config.yaml
norm_place: "pre"
beta1: 0.95
weight_decay: 0.074
schedule: "wsd"
Each number is 128 + 32 x the weight over its row's rms, rounded and kept within 0 to 255. Layers, rows and columns count from 0. Numbers have three digits each. The size before them is the row's rms in percent of the matrix's.

# up: layer 11 MLP up, 320x128, rms 0.118, rows 188-222, columns 0-127
# down: layer 11 MLP down (transposed), 320x128, rms 0.117, rows 188-222, columns 0-127
# gate: layer 11 MLP gate, 320x128, rms 0.125, rows 189-223, columns 0-127
up188 103:145168112139061213059130106156125175125177136119107163132103092202098174114152114120166087103164176104165086117099088136155119125110098103126143141185175133171166100138146137169121169110152087087196169128103116112088147150103094135152123149132134124125176103146157132168150145155180139102125104102099075113148111073151118145133093125125102184082162112083161092173133187160129062102097
down188 098:150144098091103108131122105152141153184140133094066174186096180098225127125140130114090122112145128129149079174108100120096124151170132125077114160144102079134168077128144110150120150086084141109158112114108128098088111164147141069153092165174094080129120096124159129135089124130139186136133125097078115151088133079072103096135142128154113107146104075022126168118146106110172089173063
gate189 101:078137096121160121148137111160095147128135178092073170148089143145101128150028147102124134076111153105128105099131102100157140155213073181134176154175173156123172109109154108167096123146179048179107099121063163149188121112119114137160117104139086071136163101098102168153141125135147107127159130146169145152145102152092104113101071170145154163143107152102156095101126172117106163149079
up189 103:124138142159125140156138124156094108103087116160153098169093158099151165121124140122128110128114140087138121178135116196060115119070160097120135141114080136144161132087164188115159114062125145160159041134146213116131159173116176110092110072117135178138123137101104152119106151105116135074117163137108086116151140199130169119129147090062171148107095086146063149163189108053143116125165
down189 103:126054198168158123118175148156146087120088182157099095130155146124092079103050083148085134094109135114137146154123108074141133156125085124141144145133131060137151150042111131090140098145121181109166153139070137084121123196161177133132155111112129115093169179113119143128127114164144103097133135113124142151175073112065077146061135193091135133135106155133109085116160155103120075151150
gate190 100:123142149090115142156152112056146119123091077142113145174090176122081120130167119071144094137130125097158092129111136164128136109144132127198134110124112161143103107120091095170138120138209101112096121123105126137160110130127132148175137118148127110163150165092139150133173069148096109061065147097092083160092172109176134032148162124115111139148177054137083152158077188120111095064079
up190 099:135162101172164099123109127155135179089102159186122132108118153139149142088125135144122169102065139113072156158133121110094187160131144178088139122175118143120111147124102122126111146116095091154079139098131045115130164144102171157102145180117152193125074061128109023086116145132106133128119158156173180108159088140127129173111142107118159115150080134142132137054123130159152087135228
down190 098:140110118144135132126142111120072165217082135128091106107077167154000139101118140149135090071123095084117048077177124135123110128098113144151145130131121157139093071176102110105075104103108070162108107146136154106120103129142159135113125125123111107163094116127087105152107129073150061136129167108103183062106175174141076122089097145121140171128127144103132126142155096166091121155161
gate191 093:081130155143151107095139142107140145119155084088151145079090118156093092197128148090185107102133152092092112126143132120086139101142135163178100164177134096173141090112152127172121115084137090077010152098130122134197097075160093183088177119137161161150164198175139166105114124122076102134146122147071136099089109127082145091120103178121102172135119113116133091118162118116155090117132
up191 097:151079163145172122134096112073133168116077110152172154149065168093130124114107076080128147125071106101133140118152100126108160104142082115134156122149113149113067122089135136128116172114103079120116158103147143086097109102144171070149114145107136050075147103138131152216126095129095137168144114050163116156172186083150136152173075100137128152090120132143195165162144080150114183160160
down191 097:062140130085120091075113090034144170140137128113097146111138112092116163198157160096121161116164144148045156127138096083106167076122178129078126134192141160126187125107112066153117113149099176102134095124155109101153146162139143124130120155148134179126161084123141142159131138096037117081159131147133089118095112163121074175131161199115128157107120143175183104140085139108132116142132
gate192 090:083129099126179147177164165120088131137170153100139120123122146133100174171054148118108105109110198156065103104097126119164098137129132071104126104084117156130095150154176158155134131078136129105115192136117145082120105076183100148126094117118204096160151096125109123146182070160104158168112104110075133137186128119195122205198111112093153065099150142147109138133085134126148128108159
up192 096:125091186156098190120115171131127129117128145117154092130131149176123142165105102129180125156125101165127103086135125093182153087110101169175141126054188095106133117173178107102117154132100095122117113142106084070118068129125128114168164158143174090185075111150126075129118124195127112115136045157093177180173121087145078108136116177136119177097149086126177085128077154092115152116125
down192 097:137159044075114185099125207089153162133129132122151107095152077131163140123154098114061129142128095129102136118064150148119124136152134125083110151103120093161153159091107165184096168109181156123127100118134085149169141127178144132140135059142148121102168107114115139133134145124133179190131180136065150140126179113145141114126209095181152127188176121092084184158154183129123138180140
gate193 096:099082104164111143138137087157150136126107077124139148128134151133071121149120194127171104127140097170149102058095176124093128124129107084114079199095120181057134145114150146171067153122131109116075140106136084173121085103145147164093072133139133091134140097114181116166120118124179163096147129131102121197125152113135135137120115155159089176088189115089125231123099125098173180115165
up193 102:134149173138132151119124108104149116095152080134185131079101149128132197171113135131112156140191182102116159045120114119090102122109155155234134110112132127068069112108085166175135124156153172131173167092102154112151173109104182100103078154157171103143109110124101116124104114126124168140098177199113091137137070105145182124146173123127125124169148102204120088111109079147114153130123
down193 100:125082127106152091122096113111102102137142121176140152101127095094100200165064176111076151124116093093177100075146118142109122141158173110194103159101133184129206118098140161098087177124109069111105111088124196130139144146129164143098114084116105137119107137129191147100085176143128132083130175168129087138111050185177093072105134139098103150144119096111148052132137156105121124106127
gate194 108:085159160160139155116131147120135107026142061147125086123053156155095099137119100146125115146114119150118087090102124119130141151105160156132113104129121125137091136031095102175163127138128135154083207151110152107077161147088194125077160170193177134165117156180097153116075167122090110127116125136088094066131139142120147071133124123129098181148148120106129158142110167146123150077073
up194 101:136132162111086154133121140081123173157111147114129062166192142136108116139166151086128130093125180099086109183120096094156108096107166171092130081135121143177116127093132114165084078100127141094131091154103139152069102183096140166080116162188114112147213121099095095174130109143171094075053147119157142098143130078133120112137104075156077164109187130116143119144123136131105200159170
down194 104:139107080089174205111137115118135138166109088102141140120065149136134209152200058126116092143156131154088066157066056144161128147120113103109147143086180149117129104140161060128141118169119130124110074120156111181152142156109126103100080138100107118137184113091144138197114109094166122129133134091122111124109145133154155134147078145139122142154128064085109135111173127089150129199197
gate195 103:099122161138170150137142144132163136100128172106105119132153180064091148164142131128091132146128140097153125162175203067061089126181107123107116100158125139174178162095101150180162127107108072095094168114121115137138084113148176099185107098186119098148078209109070102197125186091102160097138116147117119084112132079157136125153172202117123100150159132137171117132152115120141097147150
up195 101:141029117140170149101062149152141137129073107144130154157112121177114114121093100130146162128189100123105135090200138114097176146138143092125153085065101116123161165103127169084087106170104126113085133137113092149110133073148080141151119154132125131152108195175135148064152111170185136173163177169153139141173163188102116103098133101118133123112121133083134137129082122143095213070128
down195 104:101109117192157158147173088116105230086159115131127157085104127121175160108162147083118112194091116071110197101094091087107170103145097099148121126139153086094109139160124082101100128099185090182149133120144118095184127122138065170125131155106097095149026135157104090140117107134147126087156125097124127110165120097090100145114125121137102176129129140117190135146123137104126112125212
gate196 104:072101155142158069157186121094129123060131118116153203152150201072105103200105071109112116129098116157082107166127179158119139144135143121113162118088101162152132141143121085082156136116164057181078134127099155155128121102143127164118150155176111071142083105095142127116160166077173146110090145086077086117085102125153106093168112060159148141075105098109122130142142128144164112157138
up196 095:132139122125149142059147145172188167117167154115132088088169130151127152113159177139137113121120099185152130195145129091102128045101148111090130055195124146162132137111159142187157114116127130155135096131112108137103111135177136104161113163120093150137083140142093074104095099114132130140083138178195140118114199132161088097092090113141073137142096140149069106050148187106095177155157
down196 095:088161089090146183144110092141111132115155130122120134089192098167100202088088115099189097156203227153138111160122103104146070109121139115124129167159104129154074168133095127140147059129058114137105113086103147159150096076082126072086132122127136144089152168110114072157129141127133124153108058128161134127130120149177129115121109071088110167152098151153117166120131163126141196136120
gate197 101:159104157167130155133129054152121110130128071121104112110136122071086112078191058117151117158104157120092099107126145108115088124172105119195130116128132185125147163175172152080136088114093138096140135121141084123137158102107140138125140090123118124157066180078095097115142011162127094089142094068137143125155169145124143117149144179159126115119186096187135148162142162180116128087076
up197 102:137188146145085122161140134108187152117153068146159190080089145153113161151135140145147141155109107142196104144165132170164131125114110128143122127127103135161172134120093168207145135076132142109123078126107126193105171108080160132108092062120144136141085097101177155133115161131105103106162170194085078124101141149135129072159186100088113178146141125109129167164106095075133059102061
down197 100:185129117116157176131163097157088140134149145201153118104160067121075140134107183089159120169105175078133074144118105088104095145098141120189086104102137215136125156128106145123099105108082139135123157129168101128176163178134146128071099186148122125133099180125169166131149086114126120073047114135109129076190097140122125108161125188131112067096141098142144162148131109136174144114082
gate198 104:086186152130090102114146169183136099116147087148129129152093128177101156208118164126128111118121135209141077143107140162116167169136112151117221106193121048182141081074116159125100101113134120111110190146126143101178119087128113111142087091220111171136089107202170121100126122131144139126127128155076146112119095130135117095117105122082136098157164116135158081137174132124156139144129
up198 099:133137123183140131207119118128157144054141107113062111137109081098112126084129092152125102132106154181089110087097130104113169115134107086112192144156102137143131118158136135081111166141164091099120142205066146156157164154066114119158165146149095178101159121122159137068167114062164136076129160131094100129174131105141167088166141132119119137142117038099128093134154079158158084083098
down198 098:129131154182113199118156105116072066146109103145129117143138164138191126076106157125141128149137146135143083177144128173091070140153118118144131134120193008149130113162098166155082121141090136151087198094066152162169115099144161139132101144137153119171079095122158166148134112094149146120105108099097110130096110188162110076142128081077174111125128100098121127080154166187121152150113
gate199 097:158152121117155148162160137167137171156128110106128114154142149122080103124128162138151094165198120141069112148179102100049130108134094086170148150111143145150104134105157190103219099140109147104129105177116125153075148090129177092133170097114113187058096174094070093104134102130139118124080152129167098098132156147180113116069105111140108070048116090124135125073107130150114144180149
up199 110:176193154118095103139125099080088175098125116126182046111128177138141092172090091092134128105156132167128129140159087134110137081166079184156112110052133123173134130186125131156140107160091139096111165178105159130129145140162132093132110096123124187118137160136104109092072078126111103109090203122085182091146167117118119143139153107084142112099114126188146099154075146073176155125177
down199 104:119068103098089122163135081125150086082146178140168109129107130118088121103115164104164150143087089125117183085082163115099153134150177164076118111079110110140139117124179162217098158126124106122148071084140082125164118124153128125111111168090109118131078131146135156200165151121083041131210129105098135155099156110112157114174188140099079174098173132141089135117174134128131108121169
gate200 091:158135124096126099075143091147089115136162191153095114129187158166094153131131137232089123215121118124147115100096120123072107128116160081107169122115169173176153091118159146102158101116091122136111096057101160122131089133104164150183132119125134068129115058134071093129150176118155173173115152170156125115177178163118139152080101131122126112153103126071150094123098107156089134119080
up200 095:136125126090091096115114157069085154147156134139173131164111144142122121149099096139154175097097120066129136143158158182081161162159146172080112139127165098095136115155152066110101134164094128151173132116146089168051118077138133136157135117199096133147082184114146140136125113183069079172147103147196079153123153175148182128181168126148101114130120120110043115073144177136133097145149
down200 094:144134072158141149080176095124153125112143131162137143107145141079157100069171110076099143136134176107153226141109181179128121164146140210192171078121112113121118130139115096121139092093163098137102158167146069076181155131126113114147157078118136170120116140129155084159138086108163127081119148089084131150132146060056118143085166151118160124104092194159121099106098140137127103151093
gate201 104:090169109179136142096094126161115130134078191105153153085095134121110105134169139204162142132153146169125057103094146104125148130149133120202113147087151190184137143118081113152146188141137105152128061126078153108073153138125104102106076144149143139121172100136156129085161110039156071147182139083157077128138133138067125128123142114174104140132093086114121071114140129175143109112078
up201 102:057127055118107108077183189128132136193107105115142138105150104102128154097178113123169134172105097143118119109158189140161151116188134173151172123149144157063075168138124132113142074121125097113221107106111118127128118128132153101134106085117142072109128109124143138109130130070166144154153091170110133220134108111131118166107122171157103114139149103105100071078175114138063075167139
down201 102:079142080138152148112210181149122123100147120125140143128130089087162155111087154112119098102129144166114122161087113120082133126139099134093171149123069171108142142122164122142090133136165086167165109106132137099146153132181098173107100077092120095163138121162133121099132104048089192146153112162128144121158150117195100154185191084085123071153085062133071110168124145070192094121108
gate202 098:123136157133120158107115150141127118131133104156149129076121155159114124136157180118129114118120170121155073075159206122148066087139137193175140116083105187136187197105110137044165162130096127140126103106173095130159117077107151117124125081140110185138146181132127118083170201112074135131154092162137117101081135157089154185211123094147111109130213133114117168136109140121162125133122
up202 100:122111175129161089088079047106177134128053070166078065109168136139120148089129136161113133160074109147112128158141116089115097096130107146096136087160159096098133103110173132131150136104114106141142151129157138062098172114039090078142120166153067146144083121162152125084139140110151090066090125115080077147094145099194092141143106145119117125125116137170115155134092162133105064084127
down202 103:108162156086164104113139137122115135087127131130120146155143108143024116112113158188115162134164136122047069113131137088150143142103091107185079088162205191081125121128103143107113139165186168109139185160192074134135144133098118132151127086069116106131117156111155173078104144096106122138120093182161111119155127165108097081144101116148128102197107107127086089149131139115166068149160
gate203 100:104161149166126183190159154137147124130147105066128083107093142193109074140134172170160160087201152189098103113132096099119143151145126100142136149122120134094164152139126112134125074193169122121217140141113125104078141092132093121113097176142103115057142125147087150090132117088128078165088125130133053162123104063148087093110123110176111140096141148133162144124139169077187166138105
up203 102:156125077085055129123090168111191108106137143153143127153103149145128139160149162109151095155091133084154141115116058118130103093139114125143096127094207161159091058145135170133139179126098132141139099120113163116124128063128153167113103077124055172152100117084070137139095152089141179164083082147116081113102126120139147151183117036141113153121149073071122122150082179115161135127142
down203 103:168141148133085139117163081106190109133160102141086176128201113092106120158186132162072108075120139097096154121118177135105043114181118102119162150095145159133081117171185165156091145126140098116132096088095124109143143177129123142220153108137158145110127170102168113100162120081174153141113182117068130136094186071124085112097086184130103124158145127137119160179164129139138103117133
gate204 088:085097158107112113142149093108128124170114130121112195121122079141107141138127089151118095123118103135102105166113113158054139182135147143146107132087077121162134103131118178132147139234073125158124132138157130143127124124157129172177081153188046122119078197080036128114130133134128139168145096148120122078124203146179162129105146096139086092136166136179093182159147152116119127097161
up204 094:169089120073142131062098165109126158125124123112116115130116208092149063166166120141074137166095142144117112183151123156173114140134120130174119194154115157189125176137151189103121130131142092149102130065094159127148096097117144135115124065099117196159146091130128124074151201072085112091137094173124118159105165168125146098092150148128141190132135093131084116147135188159156064125147
down204 091:105103107140154112152075120136089118137172133171108124154123120072063108117159134158149108102183130151098035113156132133121199190079082100039117122153101101113090080151126169146134135164103108172162144141146056112099102092104084141121129120119109156189102179125118085119114085141127119065167108115145131130144138156096099147086170217107143105147138111146115126178161152137146111118069
gate205 109:084118133156140092117123155191154119131173147163059096139096116147117170070121118082090115109098079188101114144156104148142185175187160095092055140168116131121080106139122134121165100102158122134164143099054171208107114142112106111129147161175141134134142132089166114183173108190086113096143076067092126117123151150098146139145090110093146107114131110106075125163155086168087097112126
up205 094:116151112140117098151147177155165123142140141139124137146147122125151163088146132085093118127122114108137114110142123203173138147150104091114117154126133130128107142138102126082164201153123117104103139158069148204168122106125061140114117138165126143175167125150214154161190115160181161146142076093114030187118143118062149116236141134139159142113183159078095161116129130169139128093130
down205 092:158111163080083159106124074072158067151113098101196160135186125108221134141143165099142160164180130155130233139137119181137155048129090145130180100138097128119128142101125104148136106127116148087153135113160136030143118162179096064142097118128141133078134151146106143106149137153132079093113136132147085134109088163146099091139140141120120158129121103111167134123098175090099128108098
gate206 100:097124120129143163128162148189147153148092143119128154118167121092089147149130174156158103195159067152128129131141102130084156140153135119186108176198166101150101128105154164145138146068120132105104217066111104116067126076139152169087155151146185137116109098152131090165142111127150167047084133126122147079188133085133129107115117134163095145163117097128117204093128105094089191103113
up206 103:151198112050153175139121111140093088169151144152129105105149150093129107132132166145119125155161121149146148136177112120095151124198092073103108140110126102107128074101204097080112108108072089103152105149126154091043134130110111161135159087067079123072122129126129143088150107103125144153095171158182135111137152114140090096087089162104115131138082135171169124048174065142154080108140
down206 105:113165076113172105144111160163098168186104123184109068136120099177119169067134183136078049148135168101124045121158137168144145127106111169099136175129140049127099121126119109106144150107116085123207090076152152121176159132129171167100100149121146168144127109140124137130105119092092110144152080160116171129094133157123171146128175135080152128125195115135066145093122141151138139080168
gate207 095:116168138153097172107157092179147129166074128138144102105099126126090125112103093094149132122131078137122097134120125090123152201084130161121142104028093117136116183024143150129118112082101133108217131135099139112186110187117152083148164145143160163116173086112136081083097119066135163106109111144085105107123083071105136119082081128184139164141160118088126143147117151098143138123102
up207 097:078128131162132125152104175062153155055119074139094120141074137037158149176175128123189118135130157125118139121151098121185097149098073159115121162171164132107174133162086088155127140165157120112110131122132149067093177100075119171090151120101116147166138166132118198090140126144122126099084097078159074130068108054147131150151132134114116146093129131123153172188099111106083105113124
down207 099:132131231217164174096127106114166113099127124090174134140155138147181120195110115145195167117150112116089204114131137115121135104117094189151102117110149163111117180116174104150110127139157094143068103175151151149108107128091089147116160132163164072155144093124156154089087093127085102165153113123122181173154119120101116137164141091103182157130115075071126173085109125149105093113103
gate208 108:140178140122129132159150176186121158145077126122175167116134147142070114109067111112147065191118158163111106105177145134071124146093187081095163093107180175113110157078096151091151110129142125148126133160055102097100105128149157058085146056125154122148084127157105178156142175127164116145146121150133136157150119108155073136154126070124155120084182170142065122151159106151089095125139
up208 105:131061145097134101095142135151091155064105169191146079133099127065146230126152139150128101136129142093109135166117104170162145185113151130140094160160129115199107205137117113174123070116118071112101108104144122137141110132118169185136172092111093149129152145137055043083120138069097136118143137102115104123113107102158180105122155123146128159133112158107130099091059135076136145113130
down208 102:126110114151116084123144192101142158138146150125128120096091096163206112132099146040176200148130132113161151118120096165155070057123210122067104063098090094107115100150117116159132083103154098107107165152087149154137132136138169125117137094174127166146126121175102148122202145142105173158135093156144177139099065092129169151117212139146124144092145082135112127137107125154102116125104
gate209 102:121100101126121140132084090194155156108098084114101107134115142124102127106102148127110114145132130148150119187161131134197104143072104080126118045156197150156142161089133133098161126081094089157123119161068099124134115178154137126128169147156144124092110076174100074147104148132143120159134040087183137125095077095119090206109101126144166156080137148208184104123122151134134114178097
up209 102:102116106094078187104126163191130085195113105130178194064140084137124108120198135161157129147148233128103133138087114127120080128122133124126156114078156113101173116076184134093152113142161141188084064121148093091159140114149124083123166114120107120117158153126085137120164113093115121143167083111144088169133134122150133105092053121152106152156100131164160103075093158157087126116100
down209 100:153097119110109094123124098127075147120138120103147164123147164156124145190118124105182149141167086076115139114138112105159132118085141169168066100109160131116145104153118036111129097118119133087098150145115105154119114185165130056120117148120114139127206133090076154067033124150110155162147123117047119109085143175118121146154155102129132101177186118094132193141185108158091165179134
gate210 087:101147114157181126112118123105148139093078139155164127185143089154124087157121137174110134144130089158103139096158102128095108162121153171113147175128116083108124134100190169106173113133105150111148108179156098136106107075138107127108103152168085127180117151143056115064155130208106187115152061151152119137142112175114151144111143076094097077160110080170173189056103095106147196146112
up210 095:140161110144156075138122107088055139133126118174150079136094142128100122137112116162137161157053069122132120110147118151118144146091055159126179138118175119165090175129137109121131052125153151134167127161103157130124138165142109082159181108163182100111124062155138089148095146118057059087143135145108148135174119113074139137152167110099120064086147148188152132095106137157155080049133
down210 097:043160170168125151161132117097156132145083117065110200099203149153251106134049141100150207150118115118128145150159141127105157146060127137096084138155122146144157113094157104114180132137049176064118103136124110118137074132138167152149090114057106160138167135151128112103109148126147157099096141136118138133158169095151110126144097108159146123114102089137131130097130110111139119121125
gate211 108:077128085114158141124100112157173144126091117130115105102103151146091140077114158093135099163076156171144098124208110118049120188116094154158107092149122130186126110095119130131185142161177116112174074146132163124069146076108121157105156110130157068124096145158098139107131101153103114055133158121123098076145140132069158109103143157060110098125170040157105176136118162120160099099092
up211 100:120135109159120090121155192171103089203168082098128113112130116120161123136138062175134134132096176147158142126098138106164162101122144169140103149123149105092142140140136139148073109168120090133058163068080144131095047171168145144117147082114116163123118088163147164150139076149148159134116123197152141161140131121118163198063135130154167122172096163134165097196084137100089183102165
down211 099:125194142123163126103185151125130127097115129156175164099144138152118142133085058155133123077121123109151218163117129117172149081163059094154193104178151134154120119129148102139131172158148052124128140114103172049140135111120089130123149152120079143125109170124147131104081124094171117141131131152196111137108115132122178143112050112129176149161093117087071120202129093167128151185119
gate212 102:071127148162133124120092143168153127112159143142138120089096153134061182076146145137153106156154138120108128149213073134082137142124140139148151137153055207169080136076123101116191072139138082134102146142095150131067201117122180065128135133160104121125145171095092176120096107148161108123085136074089127086118149144121090064118113135144112133109121125117149096143185113185160094150084
up212 103:167096146089114112132123118134145142103108117127073132164124055164143094139108126175080116126161081080128070073130098130125159142121098082100170112157177147163146116112109145160115150094072174180101050139111134152192139129118126172168169078102149145107097089096138054170115057176114142069167105099162107164108140115193114121153069111138180166111154126097107165114110152098147125116109
down212 107:071116119112128133131121137123196139126169146164114160148112131099053073112104099127117095156120049136140147107113068143058119115157149095187104187091157124101129112192113136125125108110135075154165110156115137176118157112124174134133166131153122090118133198109069160101108120171099126092109108178107133096130187150160067098123097119128131096139152141044130094177162097167185116112067
gate213 095:146206178130178127125127136168202173137095076123120172127123152171119118136122151097109084091104129144119099130119170144118069122137159126137157087153080154089126163121132094152158145143071106090170132173136109134189158094115100102185142133137096129148145053170081110115147114108086097080185102098152167120175097167128110185117160119144210127064097167124145070083160131117125161140129
up213 102:043137174141133168130223119141124117123094173138170122076105126131129097153154100100104082154137152130080146074156140154140149104171107112179142148166202114172130100104135161085142171158071156117135147113112169128149214113129164121132143156120111162149098119130116173102071178156092137105192169117139133133141094136129097170070119130153182148113039108142134141084121109133138135084167
down213 104:105080107198083155118148108126077148096105144099080091200126131132254166134184143117123162117149093128160160092108083121112124171114117145182099119127110105117081156133172127130169120062134133161139141112132123133112160130092154176125159129102091159159112099110062141147141144131130103125155115100111116185113129143102121184067171188124129132089094092142078150131156143155177111062081
gate214 085:078129146105135203093103123162104111113125118147123101133144177108120109169128104164114129131152121099126129120155061120114147104166121087132134106132155177131113087121167182156104128094076184113132105154177154062141204066145153180159196083157106153152091114165085063124088126193103146183125133151096119124114109099123176139126163133133103098157151119169109163081136105179109060177076
up214 092:149100174103167149119108157057187162179151101130133127195167164158086092149143122112133131136106152102100123160159136128161104063140116133112127122123146126156156158056166143090115113180126136110139097110136109093162141046070095145162122035160127137115107163092122096097122154123120121168129108137155162146139138146169140124037135098154092049159099156116166056144116141148101146112067
down214 089:129185139126133129114109165148093087100138170103144089080153155135213154130145134109149081133121105184167198155098106092103146117134093172145102050154171138099108099210092168145126156154159138105150141131141092185153128161123148131139129138060125117140106123113108058188113127135103164152150145079139064110140077120100086192101107155149094169133098153174162138138131072134085104128168
gate215 101:129175121126189091117155108113117177146150128142093089124090157120088112058133067134102085133131127196128106181163122113124113124086097109156077146174138204154134124113169133100105121118168146097177171151106159147160176149097107064096125112120074069101101062080095123130126163165110090136087114126129154102164135115122118096125117048100164130156148096102087128077051185138129114121102
up215 100:149106107132106173133146115183090152139065106095108140096112133152141123135132140151120140110138110081150120103150148093126109137113141052165160221089159130125137129116164099178147119102187097188205134108174102115113147113126105103146140144144176097083085134065158124138154125091159148087099099193167087116133181162137111051084084098145129184108047157113173152121157093153140115126093
down215 103:142120067118121124089052132149110119146143101154131228154146101152056128158137188114121092101120090119217119159124128102077155100060095139098120165158163141161116102125128156164084174078138158147123107143094172123132165145141151152062153137172134116108173107118105119127130116179123141161106140102103097174141079146084109160136122162129091152135153102086089168117083183193149156131086
gate216 125:134177142144129131151151138093088141144083135136086128176149191173088116139130151163129129153140063170130093103136124090097196165168121125124128118155154143097151150154164118112159087182161086201150194138143144189122145085069164105093143157165123117100074162095113090146133154081181167062092101152146072117166110061076132114076101129160127139112104088108107129139169125103078113138109
up216 114:112056080116110159158140120167162141122132163129154088087114125057137102126102060104123116130133186107084140180154102137106055129066119116099111170174093175147149100147124138142087172090098138067127120181118138096170128143134110160159085111090119173130104136117079111151105084122130106155130160073112140076081145119126166094168118147138108074198184099169092149118101086140139081124187
down216 112:188158108133148160047108112139124171114158124160159143143135123108000113101078162137121124115099136123153169076088140128109151100123169084114160141068099091136133113138081120113123116118137115083120144152130181132142141107167095141119090078153115125130117087120177177121172140159129137138141084144124127191159131181110144166105170168095207130137087130174130133132105114157134154124065
gate217 116:100131085129179130185143146127147211115102130152080109113133155098065094132109140144143068184206130163181094125120108108119154062082121152137125117087079124137191175071212180103141072096173098140138156140103101091099124078161148176141126133115158096081090168076120107134139126142161134108112134084197078112144135125162107154092126132139107121139148099096111149122150132132162159146144
up217 107:176113126078128129126171132111176170154140124083131179099119090108138103112093171149171131059180099114137126110085105062093080114143088153183112072065123136154115125153167141092158164118094137111100196186066068122060136119133064203115142125117146108101131145166127151142106113165143192163181114114123143135125130105131132161101091182120126137101152171175160150124142089131091132118163
down217 104:085111169139136134139124160158098137120093197115081172111072151133142145096177149118114154133090084115111087073155137116146179110191112128135116116189147103114119157139105095172122144067128119135152077130142135110094116097086106120143102117129105068164184128101079112178118118094140206121146054168110145115064123134085169160098180130160142109118119160126142144209155093128045118161167
gate218 105:079124133129177198183156091090138148164147095078172092114087132114092111176145157170205107153076113165153086126092138161116151099093173088197124120130171127118154168099120141159185156126108116198102123085095124184135138159177127085130113132135165170098122113160131118095137111087112117106130119131135125090117167135153108125110097164139089078113117161160136162032078119086102183133127
up218 099:107103164161130109173127125149136143119143111163172170102149108086140111098067094111132098086133135085167127109118140197134098150132118083141142103107134172078115134161080118124142158123139119139136104072145148081141130053127132176154189160121133135171121128143145162120076129202185240079137225136101128045151102115105119112119127173153115103156120130156097112124080131151109080156147
down218 104:185142162145160141053082137081149119123144134100150178118164161138127099109152114087100115126088087158116136118101109128129120072170149141185154145122163025157145198090058152083174163148120159126141102114151123138127104117120151104162159113109145142093109084102149125147171167136153142111165183164159126187128095118124147169145164058176196099175088170080112133110112137136107171150113
gate219 102:117118153158092125152137108141086122107183137099092131120100175141101148129085133105155067100099128092159072078121152100104184206180128097117125074152112135086109150099106095162131114152176084165105165108094124213068139177118125116162103130121140164114156164131133125114192106128149139148141075176065116091166125068126124079118171147103158163096191161139110139099134204159137119108109
up219 102:115124106068095152056071136115068121140155166115113148074099146112132128114158104154128099093072194148144130071092124154119109173161103136107104141123193148087093130118124113165164091101192146151202129152176147130104158161156098154125159094090092116126175127083130113129142171168092115159108103128117122087161061067090102139114189132075143176093134164153107056090143135143142142116133
down219 101:171121136086103117147123125129112132162083129139140137159121110073171110150097112144139094140130155042136255075141126122139134073102099115093166137142126034092111133099149105139130150166087165163150129169148149134127123132140117131158096132052097147070083100097155118116123115191066069092141182137113112117116083146094158112125130168071102116133152126117165110176140120126183131123078
gate220 101:110165200088101108148143112176083128070050193135092122138151174145113130127081136090125144099114161168123087149180095133160137192192116119107144094157140127125088065159116149121144125108142141206079168126083173113139129133092162130181148117158218115130112146093110111177096116095166189096101167115112136116153125103145102129116095129197116177149152099147101170096128125126124120108099
up220 101:103129148075129128085149070137111101115047158132099139112072129182117113118088064097106158162108115147132130109077055142120123152141108134063146118135190097133090145117133091106125082130118149182173176134115176180135154196149130171096120107194130145120097122104114106088126139129133156134111106109129110066188141097114153108099109090128096198155118056066098178153134097153126161169120
down220 101:104082151157048045091158120149125148137110175125107076131124101156076130080106143122105132113116127105113131077141094102130148141143125138093081119144112103124122163142111139058094091104167139171131163122096098107118096215175141176137093154137121178127126122149136190079095117087169108104097143148168120137148155155134135108139104167046119147203128074081151106115087088098136151089056
gate221 110:151134137131162169124140112138151141145064100124135120125121104091092125134093119147163107073137097212112077159115203095114148119110116110097157166114095149127152142141188108123161125123164103171119121094121043138119113110128100096122202120160125149122104113180106152125144096163182097139216045081142134128114082089140013127090112137138129145125138103163154171097112128103154150183129
up221 106:119151098158129158101129066137110116148130138185121171119144099128115103129142142103144103145152110090144150065108106106133147103124079136132114166167081119110089146152107190101089139037172070065135158140093099090131165091106144125163136138139114142129138194109160103141160151132049139071113177113158152078144128081094127107084162203136062129118078138110156114095115067100086064161127
down221 105:189144147061162113181119138084140079144107086096102117123162106108221157181157117171083165141162125119172071093117087145114146120172123135092139133169123098128146137172114099141159136155133131108166107142124193108142160153165100110151173128114189098077157173078096127094085155129133142136121148090130150055137099126185105101134088099169039115115115114150160157109165152112114144179156
gate222 098:110105134095121114156125179156158176065148096044159139106080111110105205140134086147146087141107131085187104109124147133155170094119210124142076165114147180145162122129074125083105144158099086119118085137097116129121106151126155129131127100138083128053154131158156138156189138137181107142136118107168106121202175112146127067094118090120139088096114128133147142130106191175197101111129
up222 097:090136111107128168152133133135199124136144136134137161184113094154147159172150031110136128147110116144164125039113140150156162136163168152117138129117111127141143162137108176116086168154094155096134133081112082135235170142119117101174115116073073106106162088118182153154090064191154147091087138096117125125162113116168108156088114127155138142151133095140140181168153140177199143106142
down222 096:071140132109092107054094092130111126126123127154083159151075140126165104144105110097164176107115157159189162073136104118117120090120188120128134159065152094098144125106118181130107153143117138132117144109093117117099133187169134176129104106085159125144165097085139094086129079082154133153141100131185082179226068156122090138111113145130144173120078165133123126156092086182213130111129
gate223 105:072114126158156100098178096163121225130113168152141131109142113127110118182156113135160118162175155137132112085108145139105168141157141095166194109147089190158082154152138148084149147109148132109108142112079056137135099120122072101142162126136132124170079107152102127114079163123126131093136141140087139089054112101094061159136103136081151140136161132103147145113149096050182180212129